config = dict(
    n_kv_head=4,
    d_mlp=512,
    norm_place='pre',
    qk_norm=False,
    attn_scale=0.177,
    bias='all',
    tie_embeddings=True,
    parallel_block=True,
    init='normal',
    optimizer='muon_variant',
)
Each number is 128 + 24 x the weight over the matrix's rms, rounded and kept within 0 to 255. Layers, rows and columns count from 0. Numbers have three digits each.

# layer 6 attention value, 128x128, rms 0.125, rows 118-127, columns 0-127
143116152107086125135158124132134121140143115076145158134121147104103135112127139144132158166144123123127156140090095073131137129159136140078137163099148119163122144105149051113115087124092125098133167167113131128142106120123156135164109129120137109124142132137173103093149115121157139142113141151129135107149139102104150136122149111147121128114148135160090125097100152115142165118087
108140151126141097136175099138138143072142130122115169146128115120174117124090092111139138175118123130173103123149142119153156119120125133125095134144141137109105116119082132135139094110136113116170128114134142122139093129147150144108102158114104157106108129152118149131103153136110159118100151122161147084077116141123098167138120173134119125136103116157141144125130105127159168136116
104162095153162064155143134137110147132117117158103134094139101098135147153176135137110116083107117109138120121135130121074121140183160138119089136140139102104113161087127114077134137130132106147098102152154115103092124097096128111139140104188147157158119147159137104105130124139128161160137095116126117101161124142159122127168159130140106127153183091121114169114120119118123134158120
137127109143100158114110079126150106149132104158118167181086124120094102134098130141136154119126091110187168117112127156121139134083129119131141131134131156162118151112131110132109132111139116136113134128128096168126152130157120092129123120155117131127140159156165110088105120124133094190079107076071136138099172153145122189127152100119130088087148114124151131135095122134122156162128
092150126143137160086078090124128154146090112103146183115141127146129124099154067070100127131153118100133139154132132143127116141125122147117143129143152174110163108153127103120128138116122114154146129108113164109139122144128122083126102123127145087132147131111098119084032141118170117101136174113152161151163097151164118132138159149118108112161137149064167162108109152144103127135121
110150116201104105148088097123124123152167094082117117151165130133102100153122133143128130124129158092111156107114121147130143132163158133120129109124124074156097118115158120160150117089136108150122119136110107054152125144149160105109153143120104151124158121117094155117108106168104115137101182118097124163181169108129137106100121167144119102133122143155189084103121129125154132126141
133129127103127096127147139107137120127114148125164152104104148092122095129102102109080144171097134100146145123138111134101125106100170142159137146134151125105159073159138136127125104114150126122120146165103134138131143161179179130102174102144144139144126122154106155138156123139152162086134091105121127175083137130144136085145144102105148140049157115096133122123119124138114128102147
075147166112086069133084166154146111153162155107128105137125126136120140154141129109147095126114131141121161121124107128158103116159172109087092116157099132095141115148155151127128137110160127143082127146097151144089156141173156094131100118123127121135131131097155126158067110130104133175161154139148117109125099129128106124097112123108115169157140140126136096116104095144080172196139
157109187127154105121140146108116130110103078118112154147164137114149082134168140113169117122140140134101135106120146098088153115188116139122126120118116123109095133138131159109100121148117117116153106143133147161106164116134101135117150175098109104116132139102138154161114140130164125138116112125128123143130141131084083118121129156143126089135082095126149154118151156112100182148121
111154129114159145140116133130155163139153090117164112135078133139097113149091123096124113164117139149106100116145138112125145137116125118149109156136122183142113161144123115147084114125109118155114128136140106161136169116106156118152165169114135133170094094097150102141125110154113101098121118084159128166092120106125114067130154132101138146122129110120151134110204097140127097110138
# layer 6 attention output (transposed), 128x128, rms 0.108, rows 118-127, columns 0-127
114135114133093095143130167145130129130140146167145084139147139103109145153095135109149089127084132155075156123137103114158093123112076138117142106180152147109105107109165121184151138136119156082164159124135159114146135114155148131090095164112122104112118165139127157157096098162075145114093126080137153157094107093156113141198116122125137149165144142131128128148131101107100118100122
152117113094162152106129155180106132170109162112167128117085118127158144155174145176143077149122120111102116132082134133086109174153121138105121129107156123101124168105147134178151143138130119161145147157087152112150104086128133121139127111116133065111151118114140089128119106142143076142093161109109146061106147116129134128107140147119175118136129143107165114129095138123114137109128
117132133129079141131111129151167151081172130142096149150112135182143159099122162143152136101122130122154114112102144137121107111103148098157135113098133095150144112178108124137098096164145096081134124154082158140115138118153130153102146136091131081145157151138113173136106123144079155099146141127153158136097108142164150129062108135095071123126136142106094152132193121154150114075122
136140117143087138134124190125116155126123136127148105106171161109167166138113168133123131087065110169133090094116149148120103092164101157138133173092098118132132057111135179099121154121152126106142110127168151131071130160080089123144093115121189165159142114149153096129146141191118151111121115124094109118115153122147126101153129135128100151178105133110136186118145139099101070109086
095110139089127091172117166199101066110117158134113066102147106077158184100126096172090143138137136159139149121128116128143182148132110111150141129105082045125167177120096173117132150175156106119113132102175087148126092093143126118146081146166166156127145126129115110121152169103106119131113126131165140123127131133092181123140141154122129134118106105098167076147158184123109088125092
115173143118118187127134153176138091093139144141125159099134122114110164070122189150142196139106115151114109134076114133107169150113085150092123158092159148080125116105131126136073111113092178138096112128164079139118125138132119113135131171180133113063158141111100133163184171125141147116131095105082092105197077158106123184139112101134091150078158150159102148168134113096110106089172
120125095140138142178112100117086121128100149196143078172118152108127096129122102118115155134108108181069157094089142122125110145176114150152128137133126106174142157177117074102100156129134111136089143134152111132142103101075066130118127167143140131128122160113127132120112132118123127166136168128130094140151095137113113119103132190147148151109131117098152141111148078113218133152093
107135093132152100151169109127115123081130149155139178152119113128134095082190130074109128116167159110135101148107147142146121160125118138109131158076186169117151147124110150143160107145134172089117190126118124131144177147098150138111063118129149154124106063112073141129107127127101132124121075156111161110166126163104114153127164142095087139118101127136123068136163118128141167076102
138123122091148164114143067117183180168104124121176155138129055149146157157143118144149117111144150124150139107097175122136066123104077135116090148144138137128178127122133155120149062124102093112147138133131100129123110091161102140153112125163123087132152132115139135119177144130142130108159127106142128122121199091129111134162125118104104141107128161109121103110144136136078089095142
119146156134125126114102126106118165144104131118111145116146121104185119134157140112123127102131141149095185135097128149161168129144167147134141121176136118122193100092094120102093144109167124166096159074112183129103088139113133105123094087142125131099185126128128105126077155105125096145169145160139120107134116133097118164132147132167104083139138120130102110115089118157156080168109
# layer 6 MLP up, 512x128, rms 0.176, rows 0-44, columns 0-127
094112113135097110153160164162126159124120182104171140090139143160147120124137131136164135139126152112106107127101112119137092089124121114130083115138117101123144118130159148161128140172156128108113177128120175109139111153144098102129107125112093157165168105083110119150123098118120168143109119136141142153126081149106119108158120100124091125128140119143101158135113136138117116117094
119094165103125118116123108146136168139156150122139091092155173125135157111107125092131107101148117113111095116111104124181184122104149166146126104165138119158101146129138128156162144101121108115118126136157119120131117113124148100125144114110111108088131115114132167120105139138084106115139145166117125141144115112177121172086137132140142096140126139111087135091150149122159128168132
100154137183123125096155127140108099103138132119127158085167131158127118180096126109114131207088147136114125127168103087121154120109098146143130149173130134137103107149161160127088147131121140117124134098124121156118120087121152136135073127140138126102153105107133124153086110119159134102161185110127115151133145148115117123120088099095145126127116139159135106136118137149117146083122
164173114096080094147157080103103116148097137118137104126106097140078126123135151132091173168148135149147109106129102160142128109155119120098119118156134123079123146135147172077122128127137173086098111077152142095166102079157123094118151161106128127167161130158128118140146136115133145134157109116140105080178116185142113120102122149121117126113128140112105200142165118201104165107072
117108090117125086145131100096056162127187101130116141112087138104160178137160144094155120084151190142159145183072175155082137122144125118153128130111185157115102104133118140124121117130129156161152106115109126117090098119119114107182109117137085141107128115143114112126167123114101106171126151131116101125117115148159155125139078145127117149144134124156091150162094104137142145105163
109123158142118080124135136099090131108165137112155079114105128093145125191114207076132132169126152107086151121090122091124145115129142142150142134121108140102136108194135137137145119085124132061154148135098156125115126116128138170124114097123133168113141118132126130156148089087179139145120172138145127117129133129150120075112147154100131106105133142122131129167127111131160121110139
153094126116102083127138099096159089116136115118117119131133098132100115124129169107101099138107096142101152133161113153087103111175143171105129169178124143152111115161079148140111117132130157167114140116137135129120154152104127145192089127122140136147143114128095072143128145154124087111168124135133155167167091079145145147119094086137118156146150092161151130090082112116152137157132
100095106106114126143129113103103165190139126162116128136126084163157114143097151129122127131133098138093118119151117118129132151210113145141133130097090113146111137143136106102158119124097182150165145127133176121164124095179080127145140152112145108136098123116114125145156163098120126104144133122117177160125133074153121152124133113104099128154110137128139106117094122142126104083132
159107123158147107095085122122115153138138116107094084124155162140130153147130160133153123117114101125128149146143113157151145140174118119147113134149132164193146101114125108116102080145115051107132085141139126143174125154119108142127158108112138108127107084131108114119096117151156128087164149119128105162143139162154115118139125138128142086143172108123104094108103149119149116119155
170093208136103168093137086105133197058107153137159093064185130168121135164110110156110080139080113100087160144092131100137129119169193148145143167138111125111121183092173113152162086134120124144103134135133110160143100126146123129164194123145078128147113101082127093106112182131128133125121148128138121100115127131078135145094070097129077122144159156112114157159158197100115091154101
124116108121130123139120156122090104166147120111160145041099120125114193124110120131140114174152128141098141137129123140114100133138089149115109146147121108145086101140121140172159141130099107124147113155126146121164076142213144124063102135131169111171157088142140110148109121163125138126141127131123117132128126119123133125121135131138129130151140123093119088119145149151103141157098
145123104115155101116109082163098122156123111170109171148144156131115141114112107098156145119154118131145102137155134093159148127126113150167139126132129134161158107139114128163148138140107162094137088193139097112149112153105061120096119128129098149161102097179100162122110109132147122121141116128102151111095150133141118154139094083140159135100167115170089119090089177093173114129123
083124082153130137088134123136107127117137077099097056103163153139131126108106189113126115161142106182138122174129099111125134131134128175124084133068158122163108114161148121088100151180137156100103157155139189143131141130122083109129175135160150096130095141130114112122103093114150166126130092120069092148153148159112078120126126123137133111149147197130134148141120129141145161127113
152075132103122159111128168165135134116130160127165125120107165123102103105136108123117128120166131101136132150115160103123089167106111117106127139108102117135139173144110118101176144127119151110162093100162131138135134072097148141095171148142135111126154170148101140124119125102130112070135122134143178141097128125121126155138144127127135138110164136130055156103154159090115133088110
103132119095145149137132105125162141127121136119132151124132142094130138138128066106132117126130091110162133156118133154163100139130144161134134123115140109092112125126153136092144107132155177118151129149123153134105117147114112123114121143131141149122139129156068144142116180146121121167127119140105134138091107115130110143123150118125103117119081096178148142132107151090132140141068
097127114105152181132106150126141145122131101130149147115145088112186118140116102154137182097080149134157109122125138101128125157105083116088099138141115111140131115124157138176131126129127158152121102110124098106095157129148141136123151138135138166126164063109157141127174111144146120124123139142135099117075135125146134117105126119164113146118090117133087155175141152128138115094091
131120101133104187171075159126107112110131125144132077127121150152139139154149116132188128124119086136129144154089163153150146142154162143113137146098101111171138083116139117098176115162079182136094185143166128088126094131158132099084132175156112081205166142129142143094110137069124151110103155143099094099103169090115126113103127122085094125131118139116126140134144099135120136117101
170151160152107114131136170104123134126142143158152096131187113114141126123137133124118114086143111118120137124129157162139131129100127085121121143110104146129131124151060141101091122127102148122139086116114111136131134121114153118152109136099165133115143136117124112184119155114109143102162106147133150122135135121138152105144136102094135139137127102098123124133135137159117157120111
147135131113090082143133118137122128155125135108102098078173121135086094139131143119163127146127112110130151114179169112085127123162099126110163163128077139090104124147104110151108142106136165092112130160150118138144159197152181122159124083121113134114153189090070126138136124117134123118112159126136110203125128105101124128091140114123136125142164138144107080142156105117111108114166
143113107151116097120154140144118170135113125071098099091070106155132133138150096102124189118168126132112101151135100115119121139138119148163131156103129112137179106155141138120145135126143190088114071202144116128138130137116079143087112130109204118122103135123118139106115145073130151164183186151114126097121146103126148083106131104124103128171106131198099137123140092166156069129139
137104187130110101148136159124119154143127077116183152120122147171120152110114137116149090113183083186098097164157197148093133091132116135104117151085156118098125110118168165143113065109140137088105094126144164134132140113129135139159168098140127106137160115177105141150120146152113112144101097076159135126144145133160115120091098125093100122144124131100099133080144118124128141134099
095141139113105145157138160117126150139118137123126157044137124117105147122159144134135124141096126130112119089109141135113136135138169112153093121106122180114118084155148163126144136102153172061122140123118140149092119141101109101176112115134107146164116114113150140170100139155108112120174087142111157130137139163171110150119109112112091145147142086132106123133075137138138139106147
136121169139152178116172090105099167122142181114126131137112093155173158110157096097116119122145129114107137108073121139140123175104137121149155101127137115130104097116135111144146105153105159120153155128158126139104123119144149152065140070110159120140120153136087163155102101152114113125088101117124077125101154147123130141111119165119153169124123123136084116127182115131108136148102
105159177133149127108143130133098132092160110125107137109120165129158113113115146085102125135184138119111107128107149138086110135130145141088120120090140089140108125121149159155089120121151113132141126115074100129091109110090141144119172108108143119116119175137128120136128149124164122160155124153135121175157126185124130149141147118097138119094144127163115123117143157109143144141057
154148164081121124116110113143138126128134089105169095136138134143118140180107106161178101108131126147095129130146124141155124106150167148144098088124133086172141129125138150139128129140127165089142179108159178136151110134161103118125125174105105103106145158103109111126103137081142110123148186104137158162076110095152134140098115142129110098116097081143136162092088096102186095115114
140091112143136115149147130133119144098152153075144096125135134086168087122171129132112159152154136127117146132099133133121135141113124141120125110109118112129129140110129127084159110166176128140105094142120130139106116117132102117140114099087111165109116135153105138117087098142134136156117113124144111144117108140148172134121124146154117149140086120149172222130119106133137150093110
134107160117122112111169123119125131104135100131122108134135150105148145131138097148107133140119126127119152113121121106101110094108147144113110118117144139153093112123125119146148136133138099148095131176120132114123110110122125135159103137122161129119141155129102167160165149145126108164166119102101129110110131112131132135137140099153144118100134131144117175095172118142118131122122
150125143128125137141114138122115107092107130093157130117149110089150160162132184146132129156124132123133108121169089155097115116106118129082163160153116119088114154118140123118105164176128155108156127124123131146138120103131090127128115139138131110100152149136117112116109120133129125102121133076114157119148146103145148132154141069131115104128137134153139113118118127141116159154126
105110110189150089100126168172115137143097139105166102136172149139128129108147142149088171122136146143117139132138073167114084125114084138128181125111133138111117132106185110143178139140131152100090097124093128183101108122131087120126152107100144149122126106160144109148081129118124112142135149129129149141089116137118083146143052112129112069127147134122149114145116099151100190151166
134142174108133118157117146158133141119190169104119134107156149121120148145179115109126091085097079157137112132097158128127147102129112108137150107122117126167086143119120122147157127154148103134132103134144118103187132100176111103064122112104089131154100171119105141132102137092104105137093159148122143121112119136152126177101135143109159115110099141166134130133147145115122096130127
115144155154120146091161095154075127081082129116112110035099134097160163131141181084090144100172123158108138087128104129104127125114100089130073166130172088172158113130165171134092115136119115124098148129125151136146124146147156099066123100154141142143123160101038125134156105147084147121119126147092116171144151134129133131157126187130137173181138165151110167107112140133162134133085
124074172131114072121163134178134121129101155135163140118088142126142130124072142116134132104122159148134123079069171082117153114140150126143126116151121082127128176153152128097112134095104212129109093082108108124142173147129129108144151143096163105132123186177097168106167108093098129114106103151111177131132098084102137093073125088096148149152167122182178103073138185156149114155155
183095103055137097162121069113141124155143171121172142138184106135133127102153140139136106145168125174138155117118121128122175154134140110104110076122126162155077157143132118137127120123113138143115146135132150118092092115121058067156118109155098146131144143080118145098143131108090102105107136131147198143115107121156084131128119122164193136158112121121146116119127116135140099145140
090133128083094137109166117122155106169112133149128150143098110150102132103163136119081147133161106173157128145182144131141119154122068114181143112063097146132087119141143149118103144088123181072142114138129113116108138121136139107138153134134128118148134129116077129082148167120152120107114146109116119141174114154173183165118122080097135139114126149096110145170128150091146155086098
148148154143127118089179116097097104118150124130134109138090133132106124156132132117148130080166118125160131123113169101130172177134113119100147113111111109141086130140104140101157118130169112090121138076175108128097094111115098192141107142100172113154106140123149131151148140142150151100178108102129139125130124109129113112148156111094116160115166117106127148146111111100184157113152
153119103160123131109096131139175127113103113143143121139137116145139164091135131089133149124100146119094120128127124132087150133113124100158161112132121132107117111165120116116055150101111124099109167175133163099194110149144111153133151111146129094122102123059107112151115129099134175124110134114141166190114114120098122132122123106171101114175137125187112118168117137117155146106150
147123133145105124132131144101166182087101139124132156129104117060115121133079156126117082137098117134126151118113126133116134138092096137166153125153139081122088122108148106142144129105132116099110139123138138120127190148134115183162117160144148117145131157113078127164139133124146120165097133147133157127121116102110134164122109096118131152122135146152168143095148090171090079138128
144143124086129112120128134093147154161139142126186147162150049126109154150132107083150110078163132126206152123131156178168131113097095153101150078145105165105136133111131123147172104097086144074135111134124114095140109140126100104130098125150132147113143116151111150146190164106036127103110150164130151117131121118144170151101147097091091139159089122127153142139170135146110101109079
131149106154103099082145088147150138123154168106125115161130125179139098143169104113109139103080115148128158146114124124139114102194161109117179135135116139116092096135158109109159163105115174090117089130143166106125122105140128118148131110133161166101110139121131097130152129157120088125125137095112121106114111150154093144135115153154116125163127101125180172106084132111136132121095
116171111144163136101108125132112121115091116093137083093099173173095133150136118145142141148150094143134135124107140131128157119125139082161154127070143165109127137085139143112102145151167137132124130096101101131140101142126122128130109118187160112129132093127128092154111157126101095118137143121134133148156096148154133109136126119131144175122106151127122182104148139146082101099139
138120097159153113124123111107107094151138104113120127106170149143114111130110099147128117128173137101131140156135116150127114097166146128120123153128155119100155134137133123134121115115084120138118109138133121137126131157126114130126134152119138142123110089141106162141127133120110140133109140116131143189169145133148097137122125133127153130102104105127125104104111113130157143119115
123130134158124095131115116137121146121122147141144112165142159137118091154122096128140114156145141100111120104118107115135107108122136132122114122133143109134114146168100125129099107087139100122152128129147169137147135144147154078122130162109152150139138091101125099139127105105151085132134151165144162126094118118140097074125116165126181129162106172128137133137119143096112121145136
066108181166103141136097148117100134146151135105111121077139070133149124108142132118156111133177123112134156083119128118150152111143140094116172152092116129165152157100119146084124099119140144135118119113130120130120128143123149116119106132120117126157162136124139128128126118129109106142120105094129125140121127134149116127114161136117139150149108136131115138117135103144157150126154
135098115138132131139149140124184132154173150114119113154189171038148114162143117184109137124148097112115172124131104122138127134096093104104113120112116141084125134129096133109172127147116130149130135155106116141088085129118133134119118111151108121149135107125111085115135133086116123103109108162143121082123112134120156140136134142114155185144116119123133141161127135137142142123146
096130159136110138127152108123138108131155136123123133137112107149140122157131095159135152154167136137166151121092135128123120141135118162133142142143101075116154163100127107106119077132146171107156145100160161109126104134132123155096119111136155104174140123114111151128089089146127109130120131113135120162121114156139117127115144141107100127157137135088127138095171100150131061108107
# layer 6 MLP down (transposed), 512x128, rms 0.0807, rows 0-43, columns 0-127
119129114148141164129132120107149167105140124172090108169147164074082116083170123095098122135138113161165127137094103165140169147125119155113135132111155145143101104130109137099105144124174135118088101109124117144138162103096174158129134118151112111124142091152134123124130142137095144124123072148099158123111138114124134151099115115156121135133124114139100109129151090131137160149142
148128094108133132096096108153112110107122138149122133123126158154126104124130122141121153108157129120122149092123117138129106120117109147118120121158117125122152124140128134072139108142138131131152115140100128170092144113154109148128123139121157149134122145128119120121139157212131128092153113126076124121146125137103117115122153118135153153129130128130113132164142154133106099110134
157167159168128089080133177138126137096147124134124130147134093136104144119133146146157117145158138147119123124127166140143159187127118149138124118122111134131154143120108113084141124117103137107129090130044152102134163085125113103106128101085137103161108136177132164096114170158072167072142110103112180149127122121116108063131094149174135171103143100137102095139136092154141144113126
135084178091164095106134119152167150104134153124124104138149110127116109151168090143079132116139091127106158123150123126172135111130139119146096069116123148142171126139134160148167118121142143146158135115114111164120163096155159126132128148087156095150106116108140121143146103156112120134142116125071118136086166083118178117128115102108167156108146110135123080113093137089175104186115
111141187123169169125138118136157134118115155148103154072140110166160139114140128076088110102132148128134151098161153092113158148138135118132161151140117133159146114128115106127136142145150129094153106106114096112107124102130130112115177121135134102109142129158099148115121130136089104110117108153138098114140125119114130147172125128138108093125120109092164179124129098129160097110152
134148105140108140142144122171100153132127137103100122110069091123156102132134110114136112124139099130088088172146115135086179155093113139135083121138137088130106161117134121150167120110144120164133137126147126087130149118145127108115172149139126083108137140133143123130111147196129123094127110115137107092112129152123154175148090162124102170076145135134101191120100195119160139126115
135154145125173129167166130149108112119103115118130149174106158122121120073088096098103111121115093104105129126120165160105145114133095108093125147113119165133099129115144167120117118114130125139129146113101127111125124133143140150153118114073177108109144118145150154091144165134115116161133157134092114128117150094132144072125161166155115164066176103128144150086172128093140181130151
113116117150133161116142127089068117105098115118166126138113119097119168151077122137166134103106103076149090138106130151152113167143138113113143152147144094142102090135076129137134109114159137106163132149082158118108133089089095138084151178122130165118146134131125140163196143122119099169126119159133145110152162172112141149116157132118099125110123123134133098124141129169174142109104
143106109123131158137161059160113108102185100173150142099154143075128141082133156112111144150139131134135113100102139123130110145095174135144103133174135131162112101105121164139140170098126121134144176136146095077106148136149182150181119107125126104135143107146123150119115094098169127163087152127073148167126084101096111108107128138094101117121109120168122116108133118128135128175130
119144140142141122100042130108101118064135117139144126099136075135151112143085110169176125143122130133093165127149123076129167159157146142125135126128069169188172198126120105179154159106137143157115105129114155114162122190157079126141121107110161100111091105062152101142180118089150118063138151160098155095122134165137132116128136137119112142112142134128072165124114118122120106102131
102144146172137123079142109107136085127162118165121139139112131128145144142161120140123132146107098137134098136116134133132132125122115172173114146104122189128184085111081097126113116138129135091117121139143149138136134134065151132130130067102114126122094146162128167124111152138150119100108090140111153106165100109119136136169113150146127113158119154119106137124101104132138138150099
121115091107113094154117142114140188142151141128155120092143136179149151102139096125132117106145147126097086117136140174170100075135123147139136110091147077170103149118132133115156147084149122113120178134131144132121135103163141131134107128089156108119158106146101122127119085120150134201160174186106109096163130081158139133115107139126075094093130126125110141143109105110120147104155
120143172150084138070126144142107126120147131131160133090129098095114118114095158156109156198112070118150149138126125147134152133120121151138141124147134120099068107147120124143124119114078128100109091082159117117143143095148172161148164134130104137122120094161130108067127110133133114134133117100129175153173127139077139150170117181136145140130107105137110132090122133098164140139175
102195145098111106170116130079114139156149120139160132158090102162174132131102141114097105134077146104125126149130124127150113100123145066114106136125178129116131147092154191153132136110139126151125155152106118088099116167121128086155117139100138148131092100120142133119117127157134158130077133142138137133115143135169168102095100123118108114098078133113132141089134148183144151109145
120123117130141160094114122143146157131176125126123138117155154112104097110156146123144158138096131153128126082119156094099149137118132150105125130146120131149160129098133131164091102156124073103086112102105171123182095144174157083154192123107110131098144153110166138105085085138124161088113136134120108103181151133143105180139135117130144146126123108109112112172149064112130145120112
154141160163157139126152105179116139110138145085128078149123150120097107112110114112138124119147127095110122085120107114111159114078125122145144127143113126139135129138111105145090101134138147123126108150111094149104167112123130119140098131135112158135129125155107159155134128120117088129125135138143141168128091157154068122118144167130144162147117141143139129117140123117141139082146
149104142121122164078131099142090109116140108150126105083116133086092134102099091139118114136130143139109144130158147128076155098121112124133170130159117163179104073106140134149089106111107158165104163135110152091114146157137166121129146118111150149167146136146136108106164125099114157137142126117129120175127134106095096171147128147145132114152162064116097163119168162108115127138143
102086140127119119085119167070147129122078153093095119119103138123151122112117141054111146114111075136185174137140146142151157110130117123161143126137121113106115131173171133107136147175132114165114100077122165117113127128143141126148150125148074133117122135093146125105173084144133126134129147157129094111125189093110159157140130142124140164114120159106097145131142158115150148107133
109117117149113140115143168119124132118137133153184163149149129132115128080116129138102114090084113143136089127146137108137154114182100125167137143128094108093155102137131135141122147172144121129111149084123091113133075093113194100139166139179124112119121136135139116100119094106121161114143168148145126087127143119137127129129139158126127114124092148119142120158114147148112134117122
102110149108144166135137139126106145132126139137166165113151146124113099123139160139130116141128174109089142140105155085103151104093112117142107129107111101115106129113134137126092133176106136157171125140137174146158149110121138093109109112142147088079149118162108136103108119127085094157120148106149147144165107117130067118167143133114134158113123144140129107109141117110147137127148
156137072140154141138128122134138140112135131125104127130118164146118128125129139098146144130143145115122125128134124129116126111118154122138131139146145131093126137108137128105136155095128154097157117143090115101123144146116112152134103109123122119125119139120137110109137171124141171118136117132111094114124101105140121165126128120090139085115123112152137187139142138109120108157150
134103123142083098120136106079085136130103121138122106138158141143123121161155141131141102113150124152169099160154146133136112141132156179122155156121146141166107156100136152128138153101121139124096072139111130078139137128123111141092118088152142135123132103138127114143127167117145136162080130122156116124093104157095150118120086140120147120122121107144145111110153161150109146138131
136159104114118106160165134114117126133131161124102133141135100104118119139118145098172174119166123128084141152107104142137118106135098141108115136108107133077125116101084161149131164118128138154144147117126146126104124134132110122134131111102135156123133125124128160098117101084130146120136170116144153083135133122171150128150125112115098126155143127134155142132133119149117110121149
183125135114137109122143119153147095138155117134121112114149106104085161120131126137144149122128106139114121082153130108098097138113137151111109153163148135124129113093138109099134114167131129078072156144138133109115104118149159186106142138141155121124135125101123089134148148123146121125139145093155102151091094113126135142118134129121117148105137131114167150161157103172087124150149
103145117116106115104110115082155131109096136142131103095145113147150130151179118146110150104104135157105128161110097147112151153091105124068121160136143142126135130158154190124136135109090139109137158116129116121174135159156125139081111167130098129118077088108129126088081119115125124196116133133132174097119116107125139152155137066133114129172162078169119136167134140142130149150137
127102122132168159110100141119120117158152137109099092131130140139113134140115140129111180091107182119157116109095100139144144101142162145136132173140145134104130102146105130090165118112144132141152136148113129110135153093123130127148153121174164078121154110103128147108170135121143129094129143139132134133103125108122123115097158118115174127127132131130097133097112111121107102111104
140123136110149158118129179115142141134120096136112144136155141180147120136146135130091128147125101110172158162123148148119125140163161121113127123083106132079133074093145161118108120128089091140127161110136122112127110132135098099170095167091134168112141095136139117110130097153101098110137135131139125157141120111150126124136152121173108103137087143121106119172094134138110133130125
107109107118122134123133112150151119129122110154101124152054104133119083131155072101152184105127120078134171144126135104113142131177165113146098105059140125165162151117162146168123140126083102138119133111125165137138108125167137143196160147130096095141118139110166140144169097123128125115125132169115079138109143117122109111111119141128116144098146094111160122147111127166109121154161
117121145141126116154113173126122119148125135147137112133118136176100130177094131070160139151147107114159195150175122096145110093114150159155082144146056140143127110115162079106136136154080090119101086112094157147092088171168130161152131114121106158164141156089140135153131077120065088188166156115137122170112115152126120060090147063095098130132149131139134120142156128137134114124109
112141147134139123113117091116141112097099130153151148159148114155136105101126140122123176117129156116092131120068102116151101102109138143152126134131113175098116126166105141132157154134124121105099160142140131099095128166128142094145086125119183163121122118169149118174132097126149178132127121116129124143157142101107102128138108124144055127163124111127099111158135159148091130158117
089098084133155176122114162131109138171145143128190148180103142154140125131126130133128127083133079157172150142125143148141120163133142121088127139101140131093079115139158126175127150091139107082107111093108077102140100169100131135115143146152135133149132135145103115123119177122115116135133120174154155117165107103155121130123155105100113078119126135148139106138135123106087110096137
140148158115163135114141182126116120083120171114160122103069117113086158139099101156137134110140170146144159108108158143091134124097126142097146132185159084091162135119116160155161122056138137105113083117151099080118112168116124161149153117081093115145138132156133177110150114143151099127165145150093110149100126107093116172111134091098200142113121131129152093114098153112151127164128
117172145148134146129113112108133142151120139129125125148144141133120098123137136146095162145118085155124111104135121094130096126091139203132128138087126153155129092171114149158164170152092109137137141122134148125163110143147140138153116120192097133103112126148109097121155121119132137107115088147121146127122145183090133105103121145126125174105152103087070085140084058118149111139117
110131134108154122108092109131142114081181129144094106142097146118132121135123138133131111106135130125091156133114118156189121108107143119170193087131129120165135130132110137092171160122147118151124149110113136134112107166131204139111171133116136085093116124175132168134132100145087146118132112133128123111154124143144137087098103132089126096133104138109121161107144158141121126149090
156114149148133140132147155124123162126140142135120125170161129110106119118091142093082125135069149117140113120105107138129133114150154166104136138147131158151119137137131104107137075170137092116093079157093126085148170161134118154148126100170088150186076154147153137152089142115081123117127160097113133141086122161146121149104121187137114122130141071130141094122142135129101104107134
111124106087148098115171138106123148128159127142114148133121066080121103132113145089141094156181101119099120108134143077124112128145192137158157130135117152150134093116127125148131132142166116163149087158108102103096121131133108117144168074130166163126106125132161109141126109155124170112117156158146107170127127125098121125168123162154152109120114140106121067093140144141154085133130
158089146168125158153115068122151126146134150116079097129147098159178115095169108157108162137135127150110127136181103137114132124131152097158127114041167096173139126103117117145129127145105103098135083093140137142126147112168132122145100086124119096112178100125160124180155108127106114128115131117099134149129109153154125109132119140118128141114101145144078082177070128136154175135154
105126165118094110134116102137119126113174115140103106154160125117104168057103137177100110163146130184151114130128166142129136090156116126103136150132146124088159092120138100113097142122119145144087092143120106177135145138145117120152122131130138115086152139088116140150082094114140151123134115128099125077117146190156135106132160158169146141138164126127095133134106107193140102106122
154089141110088125125119117118154147145126135105173103105115081138137116101149096122095133125138153123104128144123166121137112126130153085112146092100156147180120130116096115094132155128128158169119126157111105154141141079096169126128173147130154142099152106147120131134142087141140115140146129110116135114117140103149134172117122130130119113063127104131163126139140141183144113107140
129117067104128132129147089105136104136158111152138108149135180116121150192145131153050095151123111019140138095132145113103147169105173150115123085157161130130177178119165096125068145112157145074131120134126116154141128130101122156121109147169120102085142108088125114141097164080116118161154167119129108110109160122141158128171135134136115141145116093120137127072153117134135125149170
123115130096158114095122099114143138109178177120152121176100136119119109094135129132134155085151111103090153160131115131134105159137100149141119068103108136130126134107156146144193140131152114120165143113127158115122067093102178124107091086137115124144107161159135166154094103149110128146126130135137127151121125111111148042123153112182107157110129155118134097128149153128097147148131
133162139123126137088138130152096109120142144168121143095117108150121127097162110126115105098155103156172152137158146132145122159120129128129083100120150128090129100142098157127087139096106108163140115114109107112145125146116114166116137084123100127135151165092166138138114123089116112132104118156133144120103142127141146172112151114134137121098145101136186152115156155121122122140118
148088128097152145139113112163110088121102151119157131153129137128124172115112124136160129146093159093138124136125113119124120141155113088137115122099096117105121107103133124168118111150130121141136165137147143126138122116088119141135106102154143147156125117100149143133135121144123151142104161113067140136116105136142172126150132114124105100139123172081159144159124127123121094144158
128163166149119096151142164165080095115108126126111139118136113137141107153118143162098139127115155115099147150121093122124117101128135099173166104141092132148074069115121136140122119125154149144158085135116097113097179145138124157131170131118105146153120158132123140128148099122164161156140128121145152132086120138137118107136126127153079085119144132156128050101134099138123149145117